From a checkpoint of a small transformer trained on Wikipedia: vocabulary 13763, no biases in attention or MLP.
Each number is 500 + 40 x the weight over its row's rms, rounded and kept within 0 to 999. Layers, rows and columns count from 0. Numbers have three digits each. The size before them is the row's rms in percent of the matrix's.

# layer 2 MLP up, 1536x384, rms 0.0712, rows 773-827, columns 128-255
102:495509422504495402529519479471445503569446580556428561440569536566469453498496506467483489562459508541501499488506552492508494481498530439466444528483482494527464444461507514509537461506478479521425511520445489494483563484552586534506476517440470578546530491441475478471523528547529475584474488530499450480503584492558578514486478451497460431556436486542548454486512453504477511461492
107:527552548444500540524491459476471492466589497476511486526550541440485489425577445487500513603494508499477488488559538496470476537573450512528537567477426479501462474452527636456444570539489510466446485500464500487483492505568454505476489572522454503539486471536482518486500551527575545506494475499440543522489547536548557435511461447474470453487490510471503441461524425520423498498505
092:493552478455478504529507494544456547504509561495483493567532477451534410467522523464506445494549522452461546523449578481559524558408545485469535548474504536533472520529512520544494550498481367480522427534488462467461414476439447499526566496505472557479463575520526510512471503543476521574450446525459503539440552513518512478502498578526526489566465471474475534482485571550506471520435
099:503512438524534509503513444530481483481609535530519452450526446541602507593444494472515491497501538477506460440447476459483552530531532475456525498504502500530472489521443536427499486528580514565497564466521495465493476427560516501488447459449551467544511477537442414488470548531500540451407449433557493554443536434574499471530519472472554578489449525461509494469563570531476435443531
104:505531495465532408520506472481511489540475544464524505529480474496596543473496469540462455484469562526460427528477522525471484477579563502516499511523472512501488542548502520561517514522509509556506526475463562493481444498536441519499460473532449556481535563444515493501529505561511488440473519467480501531388486552445513451447515496515469539466435498521502474567461472556502500472484
106:531513459523467500536498480489466486520472425441527561458546548572493477510540522455466563576444521516473470463495513479464495528502544507446477530506500462517447516484524545418552510497530493490391525511493501468540547553542543467495453464457454520532465456467440526487531497486567477491566482455510447555488495464558538471433510546518504539515391470545607482467470504603481530531497
095:492451527434449405561503506432409487501581460516515466477515536471458508543536532509552493469532547519517498547497471483536504463498481519568494509508510491502455461485539555498534443454566503546477451508508479482448526505468566436444504548505529592501524443470533506534518482493482503457523491514515509483493515502463555497534526504460508492449490562531503496465415571478451538451517
100:628474502460479407487549471511487495455564504546460583483489495509417507557499548533506520539521537467512476445464508457556475530529459570505426507479526519521467435484495472425501467490518523503470462503467469502528472650465469493421480549510428502585511538449487484467544458533525530492467429470508490479489521499525498464502578470507488509447477516447487436525472540551470519489556
098:554474452511607499517445494430545457437470493522530458453569533477430494575456419533492494572481549509478505477490499387486420577550489528445497533561504499480461467546448550493554457516486519526565447465527519483491440563459495476494499512565481516532456445547417463553529481512536520544520544490503573586507607518502507526467525503480523596444477484525590447471476501513527495502440
099:440568491434525560581532548507450502524525481504544539524401541523504483500462417509544491537505490524553492516476517492435530541548527597484459516514499452478473536428576547506476576433505462413554459446585506524509538451509428508446582546459531465483527588520531411516468556436530471577476498480427475517502424462490473503478455476526480492514441444555491518465461472517436460503461
108:505615512486533460545528496529482477488531615500499465499505497545589517450502507491432507543547513492501521559459548498492533530550461494426494549493523568561499433451491509490506501505515487429475495495497509480557467491531505496506538488625517499536499510515462420481446534574501518583509462526526499525512563463505477552388564499452561504422523494549528434540485542529466452467494
105:449473487524417482558479540459517533505501506514483528508504408532568446576511528441424466446543521430503587500519529450431408546490519490480482506443494527497539485520439574487529513467467484493450437510468472519488516530493398460506552579546504538556448491486489485564526491552485530524533482470462520501512502591534573463456503476426541499530493543527474444544537547487445440515485
101:497486419526452460551500535529504477449545515487506510516481440480521428554481457501504533547493523493513562485523532474494557549549528525496510542483484511557554528552579465476449494478509465443541496523494538499502538530516485437493497502527486533490439594461542503470467562418518457541489480500481530494417567481488532568421514542435460434535495451516508502463487528478511476438498
069:516514443478481540553494457484474584508494516502501481501478443556480444573477491451460502586503562464558497464514554448498443566500494393479489534521491549550456520513459492474520562511489491505472486464569501453417482557550487517499572523577520531531472508525473485482440561539515562572488476481466428471451554453559530548486475454434479489499477546548538476446474594534428451503495
104:519472478502516553478555510449490463568507547535506511459532459584484451551552483493410444503445535486507508549413537463535512467521481515502440486532449532510501483481482478488515474540489523510413432522524455456523485466548525444515493512472499581436424453501475498453481479505569511541468443518540509506498514460552516420445485540450563563438480563512518491538444491486451456454512
102:501537531482514502495482445423533466445532497442574536500513580507463425508507493493547475536469560497487525508508501503486510439510529464527529572449429558517560505541498499466470585491536534462530538486516520436494535526481477482444534512574486523514526484554480464550493569521509490517438448469517490517506549475550494571479503446419525469416445513559453478459525564478475560475548
102:463476403457497469495498449456467578483556480571496491540524436497478402600527481590518497505476511443513451428456462525481444536490530462468499593466509486494515435453529468510485610570460507437439491514563504458477518512483540491460512534528488505476536479485507504525526469509560573494480451460459510476478597447523485497499498585552552523557507557496607551430443537500490499514530
101:514556535480528532587487473403505511520479474457524505559520439484502543497473467448518450492467497476526560527539524415544487568515467482466509467523536525507530488499540484528514518474485470485472511452430497503504452598518409501487523462560496485516515439451432469523571512419515478522476495475453606483521491525480514514524450471514494479513486503499583437432546512571495492483503
099:490442462443465412512469484457464527532552486484533506512505431505522425468473547489488493559504521381500529527491540401521505526521518499495501535452451496470463506508493578518463518554481419500464521496580453517468565502483492547529524511520508552476511529430438483549539554543503453526534522507514459484454584534532545458576517577520471496500559473584512446494446535483486512492517
112:557476481467516523504535542558445516518528518469493520442594461580544484504577505536505500490472530495518548529469467475440510553502470515497558579497522527497454499528459510441561513509514542533455461429572532493500487557490479455457473465536462503460457558445433486487518482531503552453540497502535399476445512469518497477515443544514490522588477516510513530489570487553486462472477
102:513466539500559435562467502552485503569490483409526532547502429501571425546535540442522491531497542397469541452435508437499556479480584462459559573532545485544519412465539445469491527506421445459451501415510508488435442492490436474555546506581556566476482530481484463416475518506474503579488532480462461568437503500542511501490539518519561489502463531480503476554437506494528532493472
106:526526462500501500505405455459493536475569484544484451500482548515637510527442463495457503541519506507515528475476539407488472506513552510460492514490482516510496565444522479506534512463550513481438468404505445512493520429551505501485531542516509474473540534515494410461476565501526536549549451426559504507461515449497526517503558457447410492514507528499555439533508497508476447486481
099:486438531528486510465482452444537454446592494483449492492499444467505460576495559466481462488537605403504581484496480488467486505436514490391455561520492465539382510462553536434485583474500466502441472475511500464464496583478514492527539531555514487494451531532480529531534491501599570570448516495551481534443497476497475465501505586500495517538496479498584521547467512502473502456546
107:539541453420471451554473493391549503481601525471434505546468497516543435465559503501461475528517475533521496507504579498542521484543470513470483509475534473493428490493508441487523506483525499491433455537541420496448472497556443517488578490500468460441443473484539417574497491512505476516521469421472548562451505510467507560476506498521461476522448530520505398498516435530408479494484
097:498595435528414498477450532518478473605560441526490511490596475474533441507508486536520444484479462489518593535524607464509524503511485478458454548441493465567429544496457545503513518523496510395499513455514546459453470500478556428492489496488481556495469543515456499486473484452573526487487489465465515589525500479494527433478490566473466473485554461490583503490443497523482569423561
097:574503546477506512499484507464410570482538517494434463476474479542600472450536559405495487443465545437494525483563497493495524580544514529588466512483514511444451506538565453491489528549542559450490450551415427408454466479501469505477587472546482546493503456535591465464495551439499514483430420443498500498519524552490518526517538426499486465478432479550566518500444467473443477461554
107:492536521468528516533464464461523480492550468472533481564470527476573439472511449510577475536494480535522527477563510511496565506524449528452547546491491478481551510529506491537454518491490441492542524446466487469477479416570423518516502536539537469466527450494499492511517466506520499602439499402448488594474519537498488511538509450514529495567457494545560467464576499486444528523526
103:502536457468474522487537515432497501438560530502539516555602478444520500478570523545430521568509515449512554465573503520530539491480516514460546551481449418440545476495471492506571525473532525491514547460548511488500520493531477493516502499568451508458463501560496535507478541466490530577492429518417522509466541488556529532531486479446511530488508457513525520506535516556447553438489
101:539541455525475474492436497529452534438579427555461541551496489418527467518546483437513438525546479383556552489471514477523501549498507521479514564528503440513459437531474492537428577467563460484471507449552536481506476507465508448480505539475468461501403578407445477563489467479494544492494430496479514434479507487411508445479502468502471492570465514518569489519446517606473559476547
087:488440545433512519452581566507393488479570545531471481509530515508534505456555512455485520517511525508555496435521477465507499510452532453511437578492484419518432458471490422510573492483547484531459533480501519544514528494500513442481496577533401510505582534466494447449508513508524548545453504489502415441464505497516479459493520547473477577459439506505547504478507522489406533464575
112:538530507477474430487464446493455462491535565452552522596412477444449472544493503501576458514457591509498602505459530518535417456581544452538500610494462547550545489518527532471480580537499413477511530515483495495491436495492482495527575546556456592465525549473556547479535534491530502532529517497486513570381511544452515495513505506541482507515454505497457452479494487507496500404507
090:493560484464519468507448477472484478474497512502534555463483517484546429501449565521451563453526483504484475527475455480528491565465506551582518537504592471453509412507571475460438442565499470511429605469468494449505445502519493450501511429538528531497417493421435500514533560457475437493508511458525462576552489492471526486509582506549502515521465515535520514452479491478451483457568
105:566490497486508438500548555504466458537477533514508541440503481578564511456560524444527498543472531503487532543486519530463483555539489478536425517545473432480470533533492517499555503479512475486381440455508463530532480424565499488515460571521531508500517494502529513550485444442506519458475488484522473477535537533414512486513509528522452562505455515492535423497503479510467458492505
103:478460409420477461536431545529497562534540512514555492513519407531531513535493499552425438547510550458532530531432494470454478535502537508456535495545518455482493460471447445498553556505496445521530434506481534509456440528533483497527503515481493497531480583554409498514476606481487507462538503544505480469472522500462556441472478534548423528484538505540507475532439546468534473436466
099:515557464441462489479501473462475485478515514511497534503490510535544434516472501512466464585511527497538464493532478436460503537583547485501521556496540492504500536498489525461571507486536482530485536455506487457505490524559472483505535564465492550517488511470520435519527553542473474607458439491515447569526565526548504551477550480483476566522485418533498470543508544522411494482456
096:532545430491518515492498509478464518565505424519507452512481470551447464462490510524418482511492537427482520530485511511480488568499574495531591520487545530524461515486552473539533512494506557478560528466511471499548524453561455493470532523509542453476433521463485456465501544509551512567467514502466455500473435495464499455454523514446501512498452517598467472543546545532502539476491
098:547533494508461509501398484555444496486552507542423566533441446482459549506586516436516476540528500531501489480420507479501477457447477475511521527468531471529477446501484448477481532471461484538430523554484484501521560550489460445475463522488527480434464468546544480541482511481526527467450478468545442477560498592499521536508450525379485553555455469529506508428537567464478480550403
097:585517478424474485478503520483498520501468566529540522498499437553484467583525557515450479485476495453534481483566516459554446479454524520494473514486488509538541525505541493419490466523443513470422527544535504509511512492506496419476523525494522529492408564487486519489554429480480500525491471503488546457507494501457507500466520423418509553571477510513529474518521453571428476522505
108:497501499476486463482416467417485526462557516437453474574495523510480505551510479519535506551402474531509545484543551447490525491429514492474449528421500528490484460492518532532472511455560529527434482486495456454493453524544489504557519499529517548446514437571398554497502561477536509484433467471484516558482559490505528516499544547469497573421534456546524562466573434485512500478465
105:483563520487488476476456444376501532509543468471518473476542484520554454492568516493515470591457507468509522452581591437466489502556531478536540567490486486485497476531514503525493563518521541467472516524456479482486540500569499511467517508520503503422468521572466471519522547574564548556455421445533511501464567526516488565465516543390462533429509425481479540481443535488502480433550
080:516515513451473577477461541508497616453620472538529433570517486445563483548551488476463466531562473527518519550435472507441551448495496489598460492585482554492487443482515458414501546485469473502484509519525455507495533455559456573527445465479532489462449490536413438447516488468487570553452403458488510464492457487557479509458479543522449555519519498516497532477525488540485501469540
096:503522523518531463533482507473515482535557547516508500480457506528526445514413491496519499533514488571457489513511572500472461494519611453544490504501443469526525532517464487481572510534473521573485480483553459450385576507526520517560506487479432540618416549510463537529509503566497534454482501479498478535548486443514467489513465544494491533524489440480480453489512555463436485508546
063:532526458477467498541530555487540536496540505518510544558458444522507448553556564515439490531516504438526530515470482492408506445454525475488559545547509444513454526527485485433548506512536508452489530480562464470467526553580457487477512511494491525437465518486447417499510540564514553513454493498460559508412474509523577457445506568518448519461498530540544483502440535490486427476492
087:518504395456443502559425503538535442474508545472508510528454511433511451533448570497480492505498524545539484518514515424579559510530504493510527468437438540479478525518540471498462517498499525510466497490481457481470467513501508487531498490515444505490502494497438465531474452546463498567457500470495448506461540462517525521513507480420514458544502479568399526479541461534430487454524
107:572537435507485525515484419481533534529546470481500462558520458548538436518509579460423385500552512413466522521562461471552448521503463520433490503511574519518499566495500536502541531540486529497483560416558508473487545419529493530499429517565485513554438578450400558528505571505527470566502511442504471519504479407464474492526489506462511581463494450482550510525468524498477413499468
105:534575498540498539486442508473448500404584556515536504543540515485454464475503469406522449505499488451521510468551556483550478505518549528480544548506459529485510551599453480464478473427550486468525513499529509504520444547473547482467488485483439513496519488448433377539462473534548496530469461463460507558492545517460470545513498566472503538566427527588532481438467518494492510436489
103:528511480469526496601523509552479540485504517480542571509483462468551440552516451517524497517498484484558484541448472467543463504497515533509506491539535495490436506532441455534520504429576462461521476542486475544512437521499475435494550482535502494519571524474464496585462523568563557459490488459462497527479499510403495436432529479535529569487494549539509479478481565519438502499505
103:557456468445447527530484486573562490420540511515504500554488555585489418538512534508465498553430530482537525508495506500507506513564466506453484559494560503476450485522496562444471497514542516503461520410446481455536475441531473525461438498526489511473411464400444451497483421518471532541502458536571479534538509542542532509527526509510502575432462518524548488539499511587463478491526
095:499464495445468470498441571440454474577504538542522536545564485533520482502488483545515451498555563458571543499453579558459537514477473478407570532499523434508563475507481476455493526517415433459506424500524545507455412460472455467543548566496555511458436558494497500462504480531443572461487521428416540528523466534481523374460478516473475495477455528454474532448484433515426507469503
106:547530498422532540470516465484523508501512469501531523548530478458530547584555510524506515512504489478525465431486514436453542523508480520504504529510529493427512495554516505506504481544504499475449554507532476478486477541480478502429480489510484511473494467447510540526467478504480530494464464474537477476496534477546504533496493472483512463520487599528516475466476496536547546497540
112:618510487492498454502421455553546479508555530429468452517509496511446508445473504492494522528486489539479550519481590496474446513535550477546470472470522539484602498499543469470492523502461478509440531470458523490518487529481446550581563484544460490508475556507426499467545490472506535497483500468557532492462520548522485493471473500447495533514510565541483486535502515503481487507522
097:493513540522422530595507560500521575499549493502526468511424527519461496495500465562535515489524529422493553391500500488486508557528516541493521618508453501506438500499517475526548535450452457433436499517504524506480569549474434507464559562565476537514442568420510529483499612480473494467478408447524508462504472472479485495484454503497508494526485448543471427462473475452486461477553
100:539496533489499551537518452492523467503551514508484448521521419559501458547529478539500566526512603448521511460580527471530481471556598500467463538504485520475375468509450546464576503538436496484530559508548464521509483450538403468534489484475414562524493525431490496492619515477485544470536495535500462559510520552430486521516456462465465550457499453496519503510481514488519468463496
108:539468533492487503521435453428478526542488451455542493566549487565484561500547489501512497491502462506517560467475546426532532477495506517534521506523518502471485528506549522513572473500462502438501516506532495463511505469537419543547479463428513484487428526475396455487465505473461487505426447489483513506519455483546549548510546464477486504526508525560547437426535539477498507518505
091:511494513441498605461457556446500500515486536506456555502520480556526442484491570527570606519517545549518547484510533457560540504521518510493503502516543519448509596497460537593478498537463505439472437473521481465472499464531449497573449485439485517531455503492508431453445551445522455540534471443470570581506487461522548513478454453541500547513470483481471490523559479526512526569503
# layer 2 MLP down (transposed), 1536x384, rms 0.0521, rows 773-826, columns 128-255
096:474513477490525455552461516548520457553432489485520509493474490521457504494458521506499489477505457496557524461493550514480547460584469456514486453515493483561500419510443438443488478578506490525485435448415461567537527541445529521466484433461499512493604534497501539561494520518543415466475498491462523443532567471545540416528504489431474528439450511485450484487580511483440490524480
100:514512492514465505480559550537524497556520503554462514484600496494504437501497449575536591533442547457454513475527491421502521451545486460465521572502467457535534468466509495526474506538432533472434462482475485408523526509483415511491571502562501493553508505515541537518504518556443560454533479560480506539498508515500599395469440470463551578462452526500497493515505549471510511475540
094:512506522481548467546481483479480525514492507471545497543513460482591459559534504514503374520530533448364542541459565541511475571458593471505531522553490505550444525519550470492508536560518445539468460437525470388480486543541495501548457527523439507481489560481511493531502529491520523498492455518381526568465498508530503427518581497519487537479495421515466561474454522508508505570394
108:445447448594501533516539575554485499493503507467484482488563477474515470472452529482523471505493472482551462534424478501440499506506540439552508507565481426477533545528511487461478531494584484546529506484552546600515539488490486517541567472488433484597583505515425439487504405496435502497493482468566442503507480433495505526514539490532516540500428535540502445518557522521543543526474
099:476431414495512528477459545496582483505528469534526516514501510465537487537488572514518474483466454470453534510509508573506488532461509552526497514516531548511564564500562440489519506527479461523435557516475479508581556431541496447450548464521506452452489525494471487531400447506495476467504603569522474528512462422484467544527548528503529480532523488467475518558498536540492507522488
100:535505502558566602438469500538489537532511486416484512483536532547388506473549518522459520504424548559447429471515501521508481462508599465493492549461430479455466477503538496474536526469509501429498529449544539498491547507480487446515532534553405538544551487517498497527548439489500503545537495511537491535495424496568495469462503475477522478475430515473479559433504494507404478544507
101:449549531546541524512484427579596403529502522552465487579524442507565465487443462458527463556495496527514558405479495537485495508505447503506452494490508480461516483520406484501471446555474496507525504466474465480488455458580391539549517531453453494540514478518506437482528471500525512475427545493504536499516489519523448534462504523546537485466511475455534487524559431505592480446455
094:416513503428434526544551482446558380495450432492488544402506528530487540460463493599488528592513496571487556476498441536547522462489470510529503506482502494480471529487400496500430530449504518481426487540458473459509473522484478482489450549516523508500553547535524431487469507510471484453547562556470528488509581586440549607459527561480534506524457475460502540472579492519449547450478
080:462515577553443461565458498484449503530512494481507499479413495535461418495504497480523480486498500498538500506538531545485535473494528496485474497557499475481440533531446391576455479524505492488508533516440500509487447559491427512557477448546580531520533468492520524464470530483500591480521488540487463475500511559449461518415539520540563492508502516549461493567539467553467555530496
103:500465433531441509511509545426548471572509423533567500511459577527510504544485469502580520522503476507578471507489540461475506526600449527565498505492502460434504465468544521532482540461473495537483499471514547511463524513499582498460459573468459452470487475555528525527532528523467518576445497462488488477553507434395509473484531526533485505508511499506471524495518544452478474547473
111:467474499605544481550551464494478506512528449551541409512522544482561564493457500520515461458548488448425483524487489471489482496433473475450547553488476501600458473504538468564423508507520467510531556567428511532480616456512515456517551549494549421535536512543544517487461501586502540534470514467495519485528515443547528551438524465433518477568543502513554555552481498481534518447533
098:485482495506492434543495482440517466495490498493504549525481497461519488508492515482540471511553559483384585437508485497518475546453498491483537530477547516465623477493546496512573495468479535525526464507431486514512529559530522529496532556587462455546508522495482492491495432529506522485490493483471515543517484496569543465457499512479565403524500488588514474546482531502489474465525
103:516464503555452438566449531519559435495568512465561483467552472516521513582535482542477490486457482561510511528525504447536511510513511457490531504555488534542504562555543496493495478455520503520503440466526467505536460614490524403487516433485492608481464531507529485446535579436566469501483471544481520484410498538524514529477536499462460500483490529491419489474461483523508493421524
091:532516471448515492610459442478484520490532494479489506535495471517531462516528495496487477576461569474406544500529543424502470536498571490485477592550483508532461499517518538484502570501489440503479525487544493437417508552509448482518508538541456544515475541433466455527549530543527480517452461458454490506437532516538618500454524523485477525495468483542551526517466523519457464429507
102:416471381524542442459494456518483504510490546512505515487555470524446539482549480432567464457444536487564466529465471517556534441508487494498538517540540484568561566577474482519479424474511520486452487482529513462482468481423513402468514453503537468503518502493492445525485458561551505471467455508534513478477522435454523505532420552423555541505489540518527486477452511550434500499507
101:547422505463498527464524482481553422507530577473565498436500462549525397431540545488457523520493568519472514554483442478468554592500496527471456498509450567478522435451508569443475461492479549485477550503496511436504443475523559512534450487521512469512455454514545443380481545426583523453508494477475528494481418424458509483488501567518552552548539524514562450520489513428559502470497
102:464506476512470514467576491367483513573440462504542509531548485478446535458480465466501430503526537462463432507490475523519536465511433496527533459484471522502511510459434474465484578545520510464536515530556520467487503554481477591549588502521538531484496544434469501523544456535489548556506542453527472535534437545444548426443482607498538501501504504549519507520538472536544537504505
105:548461484523525534534545495499511488544565492545556474516481520542533577458542562605521515499573508565517502456488533488488546499552515557457481503474567517461442579492488445462513475470505555511470537451505453515448509396468472586525469500514522520506414498479495450425497506537506467537527509528476472528479577460492478443456525485478546476510469536517501491500524527475465469427494
100:469429484469480457501419539512521529480496560450553523471471480492440511452487496489548509493482505460347473469495495388530455503549432531523463493548460546493541535533483476504482522612458497476460571497497433483490507480473530543466467527508525431473462506521495487518591499505465471487532520556479485464452514560550528472613454542497467525434467513507545540487472501542537480454535
130:516507512498520482497466524466504452555495492493486527495495545475452487520474489557408592537515558500421527485554439476494543503447458549518477539486479572525483473486382501484476463512423580468524509458466506526499446444467424520496451580451472515448517537463502549434522460516477504467541494503508460552536544502491489385579475537526469415516480474475514495550498403495533493435557
098:463518519531551474561518442506485565498451475424506532478517458453518459539566552473529559516472477516402548464470520503530465563490501513528491475479527539544494470479512467543488455518491536520492454440518422498431540449443476475505456441508491496528550523553606554449501491419487477474503481538513466517440589472542529544438437444499510440513526531506472491513519539553502535461529
109:505508490520470552485434532476511506464464548551510467469495545553517465516492436454480549545523495462459521509562494432516470487531470570507475511464516481511501492455527523565542532580474486514440465525542534578433467488486553489485443548455467482508478492530526562517504456484511479496530464471527467466509509526596586506499512461447513447464550538526559523552462459483541488370553
087:536477468532484466514498481522542517548501485546508599560548427446462500549498509531429476537496519496508542577483559423562497481505531437513496468496513546552589449511415471556519539530533480516493501496516483467407500447522481524443535538477477454499438478527410493465488483463523526491537486469481476494439482489572592492514548516517531489475489392494522488504484467498469473532484
101:505498458497524474530513514488449576476524452509504510526493546501516524451522518526457499561591470569438525506487534527496504518537499479458476496540497505513373543528520435521483501479526454488512489474547533527404450520530489498490550534475519480531517523509483479536516523477481429495514525446502533455553419520444484463473488499549420482425460549480457434558525452525522541467503
092:449514561509482502526492495478528475505535476538480499463521467453489511482411531498517524486485479494477531477464490495487503517412484533429487535527519551460479465518450519524437495513559581456535508518563545487409424505555513416491557523407495507443478489468486508510553516491559529509472511491504562548487491524531503520558566497511510478553505512468523536380501453532504576446516
099:503504474464442475456455549500506508527535503484511524491441474584489456447525515432506573363454547512455542491532497576553493486532524502578484498549516515480489485535544485476458535525519491534548513506369477473487482507485518545466513431510549525472506485579571470510493516476461541487492495498489503486578462485522574515478525432476525469509510503535560551527480515451549528522525
100:506440438551506542505587522539443530516457504498489536502526522503487509542509536476448493554490561490536463504522428580529550426525493531504493580548488497440542508460525490446466509494570460491573462418491454449520450474405445429465490418530471491468539500470538508568458486460451505543530483502577391581509487516523595580485523471518502540474533567556523475473522497525504466570561
090:534476554478449518518544501547510530502527525470481577477491485418503530494483590583523562498420507537356507504544443514447462501480476489544529439526530457497545478485520479574513522511499477538492523521479517531472515523487521493442497477443482482532502553514502493437512609560470515451457465496458485473482447481471573543505462493433401456551495558443522501477450535519465450445505
103:508507517499474447443499532532497446507614497518457508540503516466524463569540497475469502561518530549482532458465529529538531524481523553454494554540523456489518406472477500507463522407520514479429542412482518515458506519545565481512522476588533521519538543465497503498538513512471479537542547496498591480505509588500532485490542461527526506535508471518541539471452582535483552477503
090:544504485506510467486515527461486480557538509568466483498565543510500519429493465499463548537489525472589494468565429493448487561425543513416477538499495441472552458455434406470534412484540465498513556506492594502434499508523519507502519472461470523588567466436530482433494578511532464507475471490536476475517575563530598531522563572517517481488466503522565489561515463477487600450479
121:475535486502464489526489511546528520488544543527461532513524518474451493502517423443474500535508542469477500516490547516445447481550542474556472532453514560506568507479489473482479515521527498536448449478515521485469458485488515517510493553485449528446477470583455518453558562502592545511583560553500515504450592502553529474423552449467510498469433468464496502518513513537532467452471
082:500489520529574480538490467533470536456538455521512514496463517485542484467470521460539509452488496514549560520462401548532499424507494451554466488515533401501489473473523501458513491487523458453470492494432528596521441495482470471497508476475536559460437494506532454481579417485459520500509453502498546520583507495497519497464521504498534528601448512432524528493542525534481509481515
112:537502492501478532560501545520508526490485483500526425445538475501505502520541484560437482470451527496497512432537548491535482555473527463465518498438442464460444456464512507506525545500466502485472472544520537476480469565448514520535450524493485566507456526515553584468465569477492547489470531468440436454447609568475542533508417470436528495575497452511495547476508524498459494478584
103:505438538412465531515427507515472516460479501515545496528544495510539554562539520489467464511455503532536471514518483485439470518444545533496587506489536553420600533581463495547485529520564525466497466523488532548484477533577528516462532447490497426534421536445434524469411491525469492544544503577500501539560517473481561485515492523466498513511546471561472481577432468496510526441525
089:509485447437480518564500506532501472528535543533500462420478447494502492526496469523479492512510503543452492530509513457467494527545482541570500503433529480437582540511492496510553518481545515592517472412437511468486504481459499489570520543419507519475493524535542492533520560567517517534486566480495513547495546484547465576467502439479473530493526448542500457507507516543510503479435
083:459492470507490457487475490493461513493516441524513482526535530528484501503435531517470511492558423534490526484464562557514516497500510437529493566453464544480506432498509480550504572491534525513584531439550456546503493469468495455548429478513466489449497495517527493444544529457526540519542474509481419478483527553480417532522592495407447461528513458461417487476513505477460516433482
097:506456513477487491496560533482523501416492501545553454531474540523530479475466454528525477485525555508422466539508534486464493506538481509521455556486503538476487534488470525527553487494472461453577546458540519453470491544474499520512616564510445577560524501474507492435469492431472497505523541614515553510482501439511487475528507547611577443484532543470508452571461423517573481500555
095:588458512500564530482476472464441492497547531486463513438474542530437508479525473534445499474484476518456562544552459486489494432460479497472522436527483422505540522557564461466537479517464469521474523498459418552518550556542533552537479608487542525527503430518527529596502506491530469449507473505515524458473499514509461499452560485555506421581485524455532478573499546516501561569455
103:533549601567515449490514517529433522501483485505487460475435469495584532519489515537521497481490516525413553459499443541545454498496506442500445523487476379528486495545542514586454574484567434423549501479519450515488505467475481472509493499472555483528470521519536483532583495510539578453503501450516453505520487457454489522475440451428454566452484521454484552514574476541558547573539
105:552529518507530488459506472523498590537466526497472509468594518477508534547489549495384530482500553513445486541427445515469581459433514524557469520529494502495439523410499522465466564444508486538520528506545501510597543467573503488503553507488522548451523545464483533488451479466548532456455498504457490484493519559520485485500437510465529462566503464473514433507488422483495537586508
084:518559484504435428509551474498496494521420483478547595475598564555535580453499531505525561470404455539453445508499486461498421506500417518474525427499519442554479470516525564502572473476506466559504460484438478456481463545462504456474548427488449484552538479497555587578510530452476476452567570499493495574553471592528510452583513500466546493503431458496514472479489514549533567414526
089:456472563549502511535530491495516536506469500574402476480487473489534488490435488524504468506423480486395541551445490472541533505555434555502524527533466497555486493537469523497414428482460515529462484495462553485441440482502485561437484533482535448506544503461545572484587506489505424475581504457410550504506611532500509573533484446440505508484444500479556525500473491536507497548469
091:545532459431521478628475444453502536491535497459514482558513448509506454494547502494465459559467551464394541492540511465510481520507528516499509595543508488526481512530507522482502511507484462513471508479518464464443514520521457499487522559539470543514461531437471450538533530536512478533485476456446480505452531495505597493420523526494460551446491499537592509521475516515482466454484
084:525457495467507500489532499531517590514457481485548507449471487456479468478479452452487491477436504520415487602463478529497451465496484492493526446473440477517512457525519512544520501511540493514525435540546498540447494522435526508421506558525479521422434543533536471499537510482488456470511565551431492551488516458537502527553480467438442453507523520531564530482495521520559464548499
100:557514447518518472544485431520523473511487454513476483550524503520528494461475479451453430459450495486418554522516488526576456499485497515503527472568589524505476527555437528559493483552527480483512544502482506523522504409544489519473474497516509451454480568376474497478525502501486519495507557448530488504493540488439470487514552478492522567491557464499526557477481469563483478559515
107:511553464547436502526465567419408486496507569555504490511536494468475552487555485457512429550531413464423496507541547543556554553451453551499474504518511512476451499563479454468473446511508479489534467460535495536497471513508595501431476489502417465522482414478485511518476405483567483605496559494491490504530518476491540512542480536439549467503498543474496487541440443497525505402497
108:510501548533496507557488496541457552499484493439547528505498468467543451555476528571544502445526569500579475575435442494493419489526491589518528502534497510463522498526417496500478460490505443481589476540540438558499466511464424490493512501499521547484512429463516541551447502534611502457539541466469461483525533549492472477499524503472498493487500563501498503495508582530504535434481
106:511457435531479449545491481513557498463457493496487501470584544552514510432463482555493522519439469524514475439469439526432511514517426429501484556512487464553495507504497515435483550514456485508428473427457471547589496529508479564525555528498481443539478490455483475508492483513506510503497528547504442469508481545614479451486511552508526536444507564501524428546447535552478541566516
090:533528512539535454433553408600439498471544486513434409559500466458466497522493534495493433541470516495445479491552446474506422469493542402508500512516520569512477460411490461534434530558533489523515550483522494493462551483500517511491443457465446554491453484533528459519472417534464462547483497581519562559523485479496554494619493504521508483467539493471508441503511535520500468566468
093:555498441484509569435516470552550537498505517441521490464534463477471528520535480469487495446408530514496465525494465482483538454513485494532551515480495474508584478520447542488551461469414481540513515495498434531477466529484540612482510430514552512538505496427507484515566529483544510448547500523474430475453533449565446462546435532500439499434510467518465514485508591549549533547513
127:574514485494441503462496473563513450503477534500488450527527503424534484461468467480489522503481523508362468467471531480453530502513517488560488482468566541563496462504543504530469494515511507514501484461453532476496554568398496567446491516521577552473470516496488518503528460504422551596480536474463499481495473594528449514461488523517478463571531468465493470546506534446522499483513
085:504559490527510477516515483466534467546491535481487597475471574493490531440470509490527498503510442471446519453494488613524497526498463551457552426499437635561449504494491578473440381463442520504459467496521470475467497478540423457497437514563574524521437495471509504432513480535568470491581482539554494508568410537452494549475516541571554554425420451481436520486508505507504486540442
098:528556430475495467491505455440510474502477509479447533494535559466541530542458421512509545479480495527532465534526568535501480472503420452450537524478468595549544496482497484513446495491478557496519576455463524470528449468531539439484386535536499455458473496456585513508548455507553412483454564483476499560528553519505447476461479490441560453452440507474464560582555454481485520468480
113:562510563532494494532504512503512528497546537533531555520455436496473558525516469542498525535504492481471603503498466495519479496517527466556500558510498484519520460438493560484464457477401488464524525509409455464449534447518513478512476475547530515488521525519445492509496591466435582604483534567577537536467507460469551477518525480501447426503598522534537470517479470502502470457568